Each number is 128 + 24 x the weight over the matrix's rms, rounded and kept within 0 to 255. Layers, rows and columns count from 0.

# layer 4 MLP down (transposed), 1792x448, rms 0.062, rows 417-469, columns 128-191
[[127 128 130 175 151 149 140 133 134 151 133 124 120  86 126 149 114 135 147 144 143 153  87 108 141 173 106 149 145 111 134 156 159 154 138 115 123 155  89 147 136 152 117 143  98 126  96 156 135 158 133 144 110 140 122 159 114 161 102 134 110 129 120  84]
 [135 169 142 164 127 140 114  79 140  98 114 155 201 135  85 145 113 158 129 135  93 115 112 150 125 136 174 158 139 140 111  85 129 103  77 121 116 117 156 113 117 142 144 164 116 102 138 122 146 161 118 201 116 128  78  89 133 135  94  79 160 122 143 105]
 [161 104 129 144  88 125 172 113 156 106 105  98 131 133 101 130 117 138 126 150 100 112 146  92 116 116 117 140 117 152 107 181 102 133 140 105 138 107  91 150  86 135 112 128 108  96 118 105 153 144 135 144 146 151 109  89 107 143 106 131 101 143 129 111]
 [155 154  85 128 107 120 168 115 155 139 120 144 115 172 137 137 107 118 141 130 143  81 128 154 152 181 149 133 123 123  97 139 121  78 125  97 140 117 151 165 110 137 109 112 124 114 113  95 133  99 167 103 132 104  90 122 134 140 154  99  99 149 101 172]
 [119 163 171 125 114 136 162 108 160 136 133 100 156 142 125 126 125 160  98 130 117 115 141 107 108  82 137 155 139 141 138 147  99 135 124 118 114 126 100 102 108 104 138 156 130 111  83 141 100 120 113 112 144 117  88 154 118 152  96 147 102 143 140  94]
 [164 161  95 129 124 143 143 120 128 116 130 106 101 135 166 142 115 103  69 129 145 112 125 140 100 129  97 130 117 104 145 135 155 130 109 138 143 135 135 164 123 116  73 146 155 148 135 111 119 134 122 105 119 118 153  86 145 147 122 179 106 118 105 130]
 [119 137 122 136 127 142 133 111 117 111 159  74 134  91 142 116 145 120 149 131 121 156 139 117 145 127 135  84 151 134 140 162 106 104 112 141 147  79 110 136 139 138 162 140 132 111  92 116 109 103  85 143 135  98 126 145 134 119 124 142 137 125 128 135]
 [117  97 118 130 140 118 133 137 132 152 121 146 114 137 148 103 140 146 161 110 136 144 117 200 141 120 131 114 114 115  95 159 132 134  88 150 119 124 117 110 140 106 143 109 121 159 111 110 165 129 119 117 113 160 124 130 115 138 103 115 108 142 141  91]
 [114 123 174 143 135 152 105 112 143 140  84 131 110 131 133 140 132 160 124 153 113 129  89 111 154  94 109 161 136 128 119 108 160 154 158 126 147  92 107 169  69 129 133 172  93 147 143 117 138 164  96 152 126 109 115 125 130 145 134 138  96 148  92 165]
 [ 88  91 103 146 139 115 172 145 156 132 152 134 138 123 162 152  64 116 111 156 130 135  85 141 105 126  49 123 169 141 112 160 119 130 146  94 108 146 120 160 136 163  93  84 113 117  83 102 123 134  82 140 151 148 133 105 139 124 145 135 189 135  90  83]
 [141 133 116  69  99 118  99 111 105 113 168 126 126 153 155 142 148 118 119 145 141 156 107 105 125 157 111 109 143 113  99 182 127  99 159 111 158 136 152 107 132 114 142  89 101 126 152  95  77  97  98 155 104  86  62 101 125 106 109 116 143 134  88 159]
 [133 101  93 162 151 151 139 150 138 128 135 152 137 150 156 146 126 132 110 132  97 153 202 167 131 162 141 130 128 144  94 150 179 140  85 110 151 132 142 135  93 112  71  94 159 141 127  99 134 148 160 128 128 178 109 114  80 126 149 119 116  98 103 110]
 [ 94 156 145 147 124 138  98 126  97  92 130  99 141 166  76 114 111 111 137 198  81 156 101 110 138 139 114 113 148 138 153 168 146 115 133 126 170 129 116 139 115 116 115 120 134 162  95 112 134 137 143 113 148 110 140 191  99 125  99 110 108  90 145 131]
 [139 116  82 113 114 115  97 123 121 116  89 120  80 171 132  83 160 146 106 137 151  95  58 134 133 155 129 139 143 119 149 107 160 131 137 106 117 122 127 123 133 127  97 114 130 178 150 105 133 169 133 137 140 111 151 144 166 105 116 116 112 136 126 167]
 [102 121 180 106 160 129 133 129  85 166 110 114  93  93 142 143 106 148  92 118 103 130 158 110 108 156  66 159 156 162 102 118 130 100 132 183 142 141 128  91 129 101 138 110 124 100 147 118 172 110 145 139 100 154 103 156 156 131 127 111 105 140 108 101]
 [138 157 146 121 178 126 182 146 145 136  86 134 136 159 154  74  87 115 130 151 126 119 125  85 150 153 125 156 129 120 126 108 122 144 118 100 125 147 114 137 148 139  91  59 150 173 115 176 105 135 148 114 118 135 133 139  74 105 152  55 149 107 168 131]
 [127 157 140 141 131 123 118 163  91 124 138 136 154 114  91 160 131  94 155 132 136 124 108  96 114 135 109 124 161  70 155 141 124 139 156 128  89 106 123 128 135 151  87 134  63 159 169 124 137 132 129  66 113 126 169 145 134 159 123 166 134 131 114 109]
 [136  92 152 102 191  92  50 132 144 121 108 109  88 110 129 109  90 130 158 109 107 114 104  81 108 168 124 104 140 123 155 106 136  96 155 127 113 102 121 143 122 139 114 161 133 140 130 104 145 135 124 105 147 103 138 116 176  94 164 174  84 207 134  93]
 [150 136 160 134 100  63 118 143 133  98 105 157 106 118  90 112 148 130 105 138 169 110 138 120  64 128 127 140 140 118 158  94 156 103 129 137 141 141 139 148 155 117 117 141 140 112  90 102 158 132 135 136 111 104 114 124 165 118 165 116 132 110 122 120]
 [119  81  85  98 138 121 117 134 144 111 180 119 152 116  83 120 171  88 122 114 151  61 120  96 109 129 132 106 110  83 116 128 144 137 117 153  97 130 123 174  88 136 149 104 120 145 177 140 139 123 141 136 152  62 124  94 118 101 147 129 103 111 116 180]
 [133 147  80 130  97 166 134 138 150 144 114 124 109 155 123 129 119 100 120 138 130 148 131 122 108 128 108 136 118  93 129 134  70 155 132  81 126 107 111 123 150 108 148 144 148 140 129 180  77 121 102 150 131 162 169  90 155 147 126 127  95 121 103 146]
 [118 146 170 147 120 174 121 125 111 160 122 123 103 134 103 131 147 113 181 139 121 180 141 123 131 173 111 151 162 130 125  79 164  86  96 131 137 149 137 129 110 137 126 119 117 149  88 138 147 136 117 147 150 132 104 183 118 144 168 106 108 137 113 133]
 [130 113  64 174 100 104 157 123 126 147 163  83 106 161 129 126 134 101 161 165 131 151 122 125 130 150 106 158 147  84 159  88 154 163 128 122 118 167 121 175 116 117 132 155 110 134 139 156 140 132 170 106 130  76 168 118 150 141 124 161  69 159 132 130]
 [131 126 144 134 148 139 137 125 110 110  94 133 137 123 131 165 105 140 185 151 125 117 109 136  99 117 124 120 139 117 131 124 107 143 119 132 133 143 145 133 112 107 116 111  96 161 111  98  74 151 145 145 122 139 129 103 113 102 128 174  83 130 173 119]
 [131  82 164 130 116 152 116  99 156 137 150 122 148 114 175 114 114 161 122 102 135 117 137 147 120 120 123 133 113  90 137 136 169 158 116 131 153 140 128  74 148 157 178 156 127 172 142  98 142 115 119 145  73 174 148 140 108  92 150 170 134  91 108 127]
 [138 148 141 123 147  95 119  62 105 119  85 130 141  86  68 119 156 108 121 109 133 138 166 147  51 104 127 102 182 113 115 150  93  93 147 107 108 122 117 135 149 105 165 169 181 129 141 133 153 106 121 104 124  96 135 107  93  94 151 147 112 146 161 122]
 [182  80 151 105 149  89 153 131  89 150 158 148 102 146 132  99 105  87 160 142 112  91 158  94  96 113 174 137 111 118 156 138 109  99  92 117 118 173 113 108 129 143 126 187 173 134 139  59 142 135  99 128 136 121 136 127  99 169 167 128 115 117 147 144]
 [152 117 149 134 137 144 133 142 137 140 115 132 122 118 143 166 148  86 134 145 134 122  88 166 125 113 128 112  65 131 122 145  77 129 141 134 125 151 100 157 158 121  87 145 174  94  94 130 124 161 175 110 131 114 112 145 139 121 198 141 115 140 120 111]
 [ 70  94 121 152 189 138 123 151 121 106 109 166 171 153 110 146  99 168 135 109 126 126 137 102 141 133 137 123 110 106 113 124 142 144 106 108 138 113 111 100 131 133 177 118 115 162 111 142 157 157 125 129 131 131 139 168 111 108 128 145 135 136 105 124]
 [112 150  81 162 165 132 174 130 121 138 112  92 142  91 111  83 123 103 152 104 108 126 130 130 149 132 181 162 103 116 113 145 152 126 147 153 124 147 119 127 154 125 154 133 145 128 107 144 130 117 134 138  96 184 106 162 103 126 124 127 120 108 155 137]
 [119 168 159 128  99 120 109 165 151 119 121 103  86 171 121 114 155 141 123 132  86 134 168 130 112  99 132 133 164 139 119 136 170 121 165 111 112 127 130 150 102 135 148 107 135 150 138 144 162 154 164 142 150 158 151 147 121 133  70 115 115 105 142 103]
 [ 94 140 113 138 132 112 179 124 100 128 159 112 105 177 106 141 165 124 108 164 124 108 137 151 150 128  59  99 121 104 130 126 142 109 127 150 140 102 141 180 105 113 193 172 171 176 112 158 119 137 100 154 102 151 131 113 115 122 122  98 122 140 108 109]
 [119 129 143 135 132  91 133 129 185 120 124  82 143 104 155 112 137  94 114 142 142  76 139  93 124 116 128 116 143 143 160 171 116 119  61 143 109 129 159 171 137 165 107 110 140  94 142 112 133 145 150 116 101 110 159 155 161 113 119  87  95 130  91 150]
 [135 108 129 129  99 127  78 123 106 146  92 135 129 140 134 166 146 158 129 158 118 139 126 130 119  99 122 118 104  97 125 135 127  94 117 141 152  84 106 113 161 148 108 152 101 137 129  98 129 148  66 139 131 120  96  72 138 134 142  71 106 123 113 101]
 [158 143 129 135 116 127 123 153 116 154 139 122 127 113  92 130 135 118 132  87 151 152 155 150 150  71 107 130 145 117 139 106 131 104  99  95 125  87 150 173 137 131  63 140 136 130 133 151 118 146 189 135 139  80 135 104 118 108 146 129 149 133 163 131]
 [ 90 174 124  86 103  93 114 116 124 119 138 131 115 104 161 143 108 126 136 136  91 131 115 107 116 146 114  94  85 131 143 151 163 153 117 112 127 115 132 104 166 109 117 121 146 135 127  87 126 126 132 131 118 139 122 144 124 158 147  64 117 140 104 117]
 [102 123  75 130 120 111  78 114 102 149 157  79 154 159 115 168 135 104 139  68 169 140 132 150 162 140 106 141 119 138 152 115  86 100 150 156 133 108 167 146 132 162 130 120 133 120  70 118 108 162  91 114 137 164 108 163 133 137 133 125 156 141  97 132]
 [142 106 115 149  88 136 119 112 134 126 161  94 128 124  96 176 117 133 112 149 113 147 167 136 120 106 120 155 117 134 114 107 143 149  73 105 124 105 130 134 103 122 116 120 111 120  98 111 175 126 171 125 120  96 113 184 148 126 158 186 112 142 114  90]
 [171 144 176 139 118 121 148 112  85 164  84 109 137 102  85 119 190 153 143 195 143 115 136 178 113  90 110 174 149 104 131 164 131 149 104 113 108  79 157 143 122 145 170  76 142 153 134  88  86 141 211 124 159 150 149 161 154  99 106 131 180 138 150 133]
 [ 65 169 168 141 117 142 171 133 120 116 148 166 166 163 148 125 129 136 112 156 107  87 146 135  90 157 132 110 153 136 107 145 176 137 110 130 117 120 138 132 125 150 107 117 112 131 142 118 122 148 143 152 140 117  85 162 135 179 107  88 171 160 127  76]
 [119 106 131 167 109 154 107 162 118 171 111  89 134 111  99 112 151 128 167 118 139 123 128 179 171 113  88 167 128 136 132 116 120 109 149 146 121 136  88 126 130  84 113 108  86 130 104  93 138 141 176 150 173 120 125 106 110 123 123 156 117 161 128  89]
 [138  93 128  84 121 111 105 139 127 125 139 130 102 111 148 117 116 104 137  86 121 148 146 134 143 131 123 146 151 143 155 119 135 174 117 142 125 102 116 151  87 111  92  63 135 108  82 107 120 125 127 150 133 104 109 122 172 121 147 136  87 116 119 126]
 [ 94 134 151 110 163 136 118 110 115 134 120 138 156 112 132 151 132 118 135  87 134  96 141 143 116  85 154  94 149 105 123 141 115  92 132 126 169  73 127 117  97 111 142 116 148  99 172 136 111  86  96 113 144 145 108  76 166 115  97 133 162 141 126 130]
 [142 132 135 153 149 120 160 148  92 113 130 145 119 172 164 121 128 129 137 136 121 105 106 153 127  80 128 132 167 144 143 117 119 158 148 141  91  76 142 122 102 118 114 105 156 160 153 107 128 114 132 158 138  96 128  84 124 119 156 162  92 145 139 121]
 [144 142 168 131 109 139 120 190 138 132 113 178 166 167 124 149 145 139 157 111 184 166 138 171  88 136 117 149 110 137 126 139 163 167 117 140 144 112 125  96 160 159 156 126 144 122  84 126 144 113 143 135  96 115 114  91 107 131 141 106 131  93 119 104]
 [171 122 160 127 120 129 125 111 108 131  86 110 152 157 123 157  83 134 135 129 151 108 124 102  95 147 130  98 141  95 125 128 121 129 118 158 144 105 127 157 102  83 146 178 173 118 145 123 135 153 142 135 167 139 106 153 152 126 158 122 134 137 123 121]
 [108 136 116 154  79 129 103 153 140 146 116 116 105 161 119  99 145 128 147  97 155 140 137 130 117 153 148  79 102 151  98 152 143 126 109 134  79 116 104  55 188 137 130 130 110 104 150 163 107 126 128 106 101 116 119 149 155 161 120 120  93 160 123 199]
 [124 146  83 161 117 129 150 119 120 116 146 148 140 147 142 126 122  92 163 152 103  96 119 119  91  92  92 178 148 147 120  95 117 138 147 123 138 136 141 101 129 132 128 108 112  87 118 150 129 122 158 137  97  98 136 147 175 131 142 133 151 103 124 121]
 [102 118 144 130 111 104 108 116  89 116 145 152 110 109 128 135 109 126 137 124 144 122 147  92 124 170 140 141 104  91 104 100 129 158 124 157 110  86  98 110 113 154 128 117 135  95  64 112 158 120  97 130 118 158 153 141 130  93 177 118 136 148 142  85]
 [154 117 135  99 139 119 112 161 117 156 115 103 107  86 133 120 172 145 123 149 121 105 124 165 143 135 149 143 132 143 171 126 132 111 150 133 149  88 129 138 124 103 114 135 105 100  99 153 139 168 111 109 140  90 118 157 156 130  65 119 116 104 108 122]
 [116  85 127 126  87 143 115 140 128 106  96 148 104 120 143 114 132 110 174 107 103 108 126 108  89 108 139 151 119 134 113 136 146  77 154 111 108 122 102 139  91 129 131 130 110 122 107 116 119 144 116  92 183 122 120  93 143 135 124  96 149 164 171  82]
 [133 130 129 150 138 173 131 151 148 110  75 130 139 119 119  98 120  96 154 118 139 132 115 155 113 144 118 161 151 111  96 148  78  90 110 161 106 114 130 150 148 118 123 112 102 151 119 109 108 136 120 141  89 125 118 123 121 147 116 150 148 146  75  83]
 [108  91 126 111 191 106 119 139 126 127 156 118  89 143 161 106 161 104 142  99 114 107 149 115 119  75 150 125  99 133 103 145 125 125 104 139 179 146 166 109 110 132 164 166 129 110 112  95 137 105 144 111 112 161 205 150 136 110 129 131 132 166 131 167]]
# layer 4 MLP up, 1792x448, rms 0.0713, rows 418-469, columns 128-191
[[115  97 141 142 111 128 137 131 125 129  85 114 135 115 141 119 124 132 141 131 107 101 142 164 144 170 106 157 175 127 164 122 116 159 143  99 137  98 123 139 111 152 111 133 146 129 126 136 157 143 142 109 150  89 193 130 109 155 118 165 100 138 160 128]
 [ 78  74 146 148 151 147  91  93 133 126 109 148 118 100 113 134  79 183 133 150 102  86  80 143 119 121 185 108 160  96 153 143 109 103 159 176 124 128 116 140 120 123 161  94 124 115 165 124  99  82 110 142 138 102  83 113 158 116 111  73 172 128 141 126]
 [145 141 120  92 178 143 153 149 115 157 117 137 131 116 151 131 142 140  92 128 127 134 168 105 115 110 111 130 137 121 106 158 125 126 122 121 167 150 142 152 145 146  83 146 111 104 101 108 126 100 128 112 158 113 105 166 120 115 137 117 142 103 148 146]
 [166 125  67 122 104 124 132 163 100 114 116 143 121 103 128 126 136 147 142 109 145  99 131 135 139  91 127 159 104  98 124 138 138 133 115 145 132 125 106 136 150 104  97  86 128 119 121 144 113 106 152 159 144 120 147 142 139  82 136  97 149 134 148 127]
 [122  91 108 141 115 172 130 108 129  93 136 153 117 114 145  74 110 134 117  80 129 117 120 134 144  82 116 123 120 132 136 148 120 129 105 118 127 171 118 155 216 113  84 165 114 169 107 143  89 120  98 144 121 130 137 128 128 162 147  94 138 110 110 152]
 [140  88 103 130 174 121 134 111 111 117 104 122 107 129 124 159 169 142 132 149  94 155 117 147 155  94 136  52 157  98 135 121 136 112  91 133 152 119 114 115 136 145 118  76 110 105 118 138 107 136 156 130 133 137 109 133 142  91 147 124 145 165 148 126]
 [112 123 172 117 140 142 132 119 107 109 146 141 107 149 109 124 120 103 130 146 130 104 124 112 133 171 120 136 131 100 150 108  98 200 119 104 144 123 119 102 155 144 114 114 128 142 144 129 113 100 130 129 168 118 123 123 175 107 106 127 114 173 181 142]
 [154 115 149 140 149  95 192 131 108 160 133 111  76 134 146 109 151  86 173 118 129 102 165 149 159 114 152 145 159 106  94  76 133 114 170 171 108 104 137  78  88  86 155 139 130 119 123 147 134 145 114 101 112 140  91 114  76  95 159 136 137 141 101 134]
 [ 98 127 111  69 128  87 143 153 144  93 126 120 154 109 124 165  86  86 130 111 106 118 164 144 138 171 133 162 173 101 110 174 130 139 130 119 150 110  92 158 111 144 140 126 112 160 123 129 123 136 115 117 166 182 142 158 124 149 195 114 134 156 148 135]
 [105 139  80 136 134 133 146 129 138 141 132 117  91 152 147 129  86 113 116 131 130  84 131  80 150 109 107 155 118  82 148 111 110  87 133 159 129 108 141 102 129 155  98 136  89 104 111 115 125 121 133 128 140 128 103 151 123 115 104 129 107 163 160 131]
 [111 148 143 116 102 142 127 149 136 162 132 125 142 118  99 119 127 128 107  92 102 141 120 129 126 134 131 151 130  83 120 118 117 119 135 129 118 101 133 149 142 164 131 117 165 136 122  92 128 140 165  59 131 108 108 167 105 144 123 137 162  98 134 107]
 [ 95 121 115 138 131 127 126 110 162 119 104 118 103 127 115 138 105 149  85 160 137 113 170 102 113 135  78 140  95 129 113 170 158  89 137 107  79 158 134 107 142 171 114 106 103 130 130 102 145 145 146 148  97 103 115 130 113 142 112 134 182  99  73 136]
 [104 157 120 147 146 169 139 127  99 142 115 155 117 112 126 141  98 132 109 145 170 112 146 108 102 126 111 169 128 120 132 118 104 108 128 150 134  97 112 124 126 133 103 136 147  74 128 125 117 143 138 137 138 110 139 141 138 131 142 136 154 118 169 130]
 [ 69 120 152 141 140 147 119 174 143 112 136 124 154 130 151 136 147 165 120 175 112 104 123 119 155 152 142 108 168 155 146 131 150 122 147 117 140 126 126 112 152 113 100 115 115 167 118 110 126 153 113 128 132 126 147 202 107  90  86  94 113 139  99 159]
 [129  96 123 123  97  88  91 128 144 143 153 194  67 160 113 185  76  81 106 106 129 133 123 108 119  92 107  78 164 177 115 128 105 132 145 173 136 132 182 139 128 102 104 131 135 125 152 108 146 134 126 178 108 124 108 131 137 132 129 158 133 141 130 143]
 [137  86 169 162 141 114 169 115 138 116 107 128 110 134 148  91 120 130 101 124 161 127 145 119  95 112 134 113 134 133 106 135 126 140 116 180 144 131 189 118 111 100  84 104  89 127 147 125 115 178 121 144 108 155 141 127 119  96 122 138 134  81 105 121]
 [194 109 133 158 130 132 132 107 148 143 184 178 146 109 128 131 116 136 116  86  87 174 114 106 132 116 110 148 120 108 125  72 102 114 101 180 152 139 141 136 140  73  94 121  84 141 123 109 148 142 120 111 127 132 118 149 123  87 128  98 132  94 190 106]
 [114 158 133 131 136  75 143 132 166 161 137 157 167 149 155 124 107  90  85 110 104 125 142 109 125 115 156 129 124 144 150 129 152 135 112 123  63 102  93 103 125 143 117  95 150 111 110 123 113 131 105 132 128 181  88  90 138  91 141 116 150 127 162 156]
 [121 202  94 137 127 133 138 143 127 106 110 120 127 127 106 140 110 114 129 117 163 130 111 168 138 114 141 119  86 150 107  57  89 133 142 139 142 109 144  81  86 119 129 144 116 180 106  99 107 107  85 145 144 149 109 145 121  96 114 160  85 121 158 159]
 [125 110 136 113 141 124 104 129 129 108 106 151 105 138 123 158 137 120 134 122 122 136 102 144  79 132 111 102  66 152 133 112 116 109 115 167 126 119 121 107 103 110 150 151 163 176 136 147 107 132  89 166 138 111 143 159 110  97 108 139  91 176 169 163]
 [ 95 119 138 126 203 144 100  97 113 172 122 129 131 117 168 161 138 100 120  96 163 113  68 157 180 182  85 162 169 117 133 179 172 143  95 151 135 163 142 157 118 143 108 118 134 149 124 137 162 107 136 105 143 122 145 157 104 154 112 120 145  99 152 134]
 [121 126 128 117 149 121 110 112 155 126 132 108 129 112 133 145  95 113 125 143 116 137 139 124 138 157 154 134 137 102 128 117 142 118 131 153 134 114 102 166 136 116 127  78 134 118 107 115 119 138 106 111 101 151 128 139 162 155 133 156 137 190 140 119]
 [ 90 145 151 153 112 122 122 140 126 103 113 153 155 136 166 139 147 100 121 152 135 173 130 105 140 106 161 108 163  82 191 128 188 110  90 133 143 126 110 125 149 118 119 129 162  80 113 120 125 132 147 131 123 107 171 149 130 145 136 123 160 125 128 138]
 [152 155 186 130 126 160  84 137 136 143 152 150 148  84 111 156 117 106  96 144  98  84 120 125 117 115 109 149 156 153 100 137 156 175 120 127 142 122  94 128 135 102 112 159 104 116 137 106 136 146 123 109 110 128 141 123 150 135 130  99 104 119 134  76]
 [ 99  97 123 112  95 152 119 124 106 112 135 144 128 114 131  77  90 153 174 122 122 132 140 107 156  93 165 147 153 120 125 150 142 139 139 145 166 113 130 131 133 100 100  81 129 136 120  97  97 150 154 114 143 131 105 150 153 157 103 121 129 125  99  99]
 [ 75 126 167 134 165 138 146 115 133 153 146 124 121 128 171 143 112 130 158 107 138 130  96  72 131 120  95 155 111  98 133 145 144 123 159 172 130 116  85 132 158 136 125  66 110 104 164 113 115 130 144 120 150 148 131 108 129 145 142 161 164 157 148 139]
 [152 130 151  96 134  60 133 152 153  75 117 118  87 132 148 111 143 125 138 107 162 189 114 143 159 128  98  79 120  88 131 106  94 120 174 124 171 136 114 133 149 131 101 154 136 125 112 117 129 147 111 142 134 174  86 123 140 124 113 129 124 163 135 156]
 [130 151 128 125 131  96 141 133 136 148 136 125 124 169 113 110 166 123 126 155 153 111 163 113  73 110  92 180 107 140 153  94 135 109 128 171 110 118 118  71 118 139 137 127 169 156 112 154 149 126 113 133 117 128 115 114 133 135  90 117 187 135 146 131]
 [ 76 125 141 136 120 129 150 128 149 143 141 145 125 109 116 130 103  85  80 116 145 128 110  91 183 160 109 141 165  81  82 110 115 166 121 137 116 123 111 124 106 109  98 101 115 110 132 126 114 123 158 133  83 106 154 146 136 110 166 146 118 146 133 141]
 [121 135 117 157 151 117 126 152 108 114 138 145 189  96 130 130 164  95 127 139 109 130 126 133 145 121 155 126 135 131 119 125 138 126 134 128 156 161 125 135 120 130 116 115  96 119 131  76 138 136 126 121 127 146  78 126 139 133 137  82  98  97 114 164]
 [122 140 144 158  88 110 150 121 141 106  90 112 106 141 117 151 164  95 122 158 156  85 116 153 137  69  68 165 119 123  97 156 203 118  96  97 142 138 115 132  92 142 101 130 131 111  90 123 101 139 125 119 161 145 129 103 175 104 114 145 145 133 133 110]
 [ 96  77 156 158 123 100  97 139 155 135 129 102 112 108  86 136 117  67 131 119  87  93 138 171 117 118 112 139 193 105 112 113  86 120  94 166 132 138 131 108 159 141 103 107 143  97 154 126 139 110 204 124 124 109 148 132 117 160 119 157 118 111 132 138]
 [141 161 121 121 157  90 171 105 143 139  58 106 146 135 110 127 156  66  90  76 117 118 135 161 110 182 128 142 167 119 144 108 126 147 101 110 151 141 133 111 152 112 123 141 155 133 163 149 129 181 132 110 180 163 155 117 123 147 119 100 136 164 151 110]
 [100 144 131 135  98 110 114 141 161 132 133 118 170 125 156  93 145 129 110 120 177 129 120 139 124 134 131 184 142 120 123 137 102 115  96 130 209 105 144 132 154  91  75 129 117 148 135 124 128 121 148 102 158 130 169 102 149 160 112 189 160  92 150 156]
 [151 118  78 185 108  77 125 133 144 128 132 133 112  95 136 109 175  92 130 150 135 142 105 113 169  95 134 131 131 109 162  99  99 123 136 122 144  78 102 148 138 122 121 125 141  98 136 164 141 135 154 150 112 123 133  76 147  71 104 157 106  89 160 156]
 [114 134 132  99 156 128 107  78 144  83 109 128 148  94 122 128 102 116 143 116 139  99 146 136 161  99 134 100 151  89 143 126 136 107 129 120 129 143 139  92  91 126 102  62 145 135 119 117 105 110 147 123 136 131 150 120 107 127 127 100  82 160  82 104]
 [156 153 184 145 127  97 112  79 142 139  94 105 175 116  90 162 114 157 134 128 103 135 123 145 144 149 141 107  74 130 129 162 133 167 127 116 102 193 113 152 153 172 115 102 146 153 166 161 112 134  53 149 123 143 117  98 100 166 137 133 144 118 175 128]
 [132 181 150 153 116 100 146  97  80 140 109 135 132  87 114 112 132 126  97 145  77  99 112 148 121 107  96 156 122   6 137  99  87 125 136 202 126 139 109  90  51 151  85 136 124  95 101  97 145 140 110 102 196 124 176 202 119 169 171 128 171 166 129 137]
 [147 152 199 158  69 121 144 161 141 111 137 112 102 121 115 149 135 142 162 133 142 105 113 140 128 125 104 148  99 112 104 164  80 156  95 103 115 129 130 111 129 115 111  79 150 106 122 109 190 127 149 141 113 105 176 140 145 128 107 113 112  81 123 139]
 [ 94  96  96 152 130 154 126 129 120 111 112 140 132 141 133 114 153 158 125 131 152 141 134 139 124 117 138 122 100 105 147 138 162 153 112 175 174 123 165 113 114 120 136 116 117 114 154  94 146 142 144 120 128 155 132 123 109 131 104 148 136 103 138 155]
 [113 138 146 155 172 138 121 113  95 151 130 149 138 113 161 149 151 148 136 104 153  84 120 170 123 136 144 134 138 116 120 202 100 104 133 115 115 101 120 145 146  96 151 119 153 103 138 134  79 122  84 164 117 118 141 100 107 169 156  72 132  82  98 134]
 [125 116  97 133  82 127 140 132 160 145 115 100 121 115 120 128 113  83 145 151  91 175 122  78 154 150  94 113 105 133 124  53 161 122 125 134  96 127 133  97  98 163 141 139 128 108 142 136 154 154 137 103 130 158 125 165 147 110 140 101 137 115 152 133]
 [124 110 110 111 122 141 113 138 153 125 143  94 148  90 131 113 117 136 103 157 111 118 109 157  72 161 187 146  93 145 137 158 104  98 116 107 130 112 130 155 173 123 158 145 112 103  97 148 135 148 133 142 125 142 118 110 135 122 124  86 136 142 200 142]
 [132 111 148 116 206 140 126 136 132 158 106 176 176 133 186 140 144  99 142 140 133 115 167 126 140 106  68 114 104 142 107  90 154 146 127  94 173 114  90 127 144 134  72 123 177 112  98 147 138 142 113 141 145 145 109 131 111 173 122 131 110 115 120 124]
 [140 122 119 181 143 123  74 113 162 121 201 120  94 135  87 109 176 119 119 131 120 122 122  85 124 101 123  79 124 159 118 137 127 132 108  78 155  98 165 138 183 135 123 125  64 150 133 148 125 102  91 126 140 150 109 105 121 140  98 117  97 145 153 141]
 [147  77 119 173 129 116 160 125 143 121 122 123 155 145 114 125 121 138 116 159 123 155 143 130 167 117 155 118 158 157 142 166 121 107 110  97 140  75 133 117 150 102 129 107 129 106 127 115 143 158  87 151 125 138 160 121 132 109 143  90 123  99 124 152]
 [167 149 116 146 134 106  82  96 103 107  95 148 123 131 164  91 128 144 132 106 148 156 104 163  85 144 139  93 154 119 138 114 121 191 102 148 126 162 126 142 116  99 106 150  82 166 113 156 114  71  85 128 146 106  93 147 134 124 115 140 143  93 118 134]
 [139 148 148 117 134 140 111 139 105 146 150 117 150 134 157 141 118  96 153 112 126 178 185 119 110 122 116  77 113 135 158 103 129 124 109 149 140 155 139 116 144 132 114 180 169 169 153 108 143 156 197 136 167  84 127 148 153 111 129  96 161 138 118 121]
 [ 91 136  98 124 104 103 173 119 104 143 143 122 123 129  95 121 127 127 155 121 111 116 103 152 137 173 137 132 121 129 134 112 161 131 139 124 128 104 136 112  81 136 152 125 139 131 163 137 127 139 121 147 107 131 160 123 133  87 112 153 130 126 109  83]
 [121 125 131 111 164  88 163 101 142 126 135 108 130 110  71 137 129 135 143 153 109 163 143  96 128 116 133 145 144  96 111 136 101  83 144 119  89 165 148 119 149 124 110 139 148 119 158 153 150 149 142 111 136 130 132 138 138 138 171  44 118  84 139 166]
 [105 128 134 153  86 112 121 129 124 105 144 127 141 126 151 117 138 122 178 133 157 127  95 141 125  93 155 141 110 129 154 145 154 123 158 139 139 120 130  73 125 129  88 119  99  96  72 111 145 133 141 113 173 129  92 127 151 127 135 116 170  89 122 146]
 [154 104 135 133 115 113 119 126 128 136 132 169 137 128 138 145 123 121 146  72 157 113  99 123 178 126 121 111 154 129 180 165 176 188 129  87 132 108 124 120 115  88  82  99 135  97 123 118 154 125 127 108 186  99 127 129 125 178 109  80 114 141 137  99]]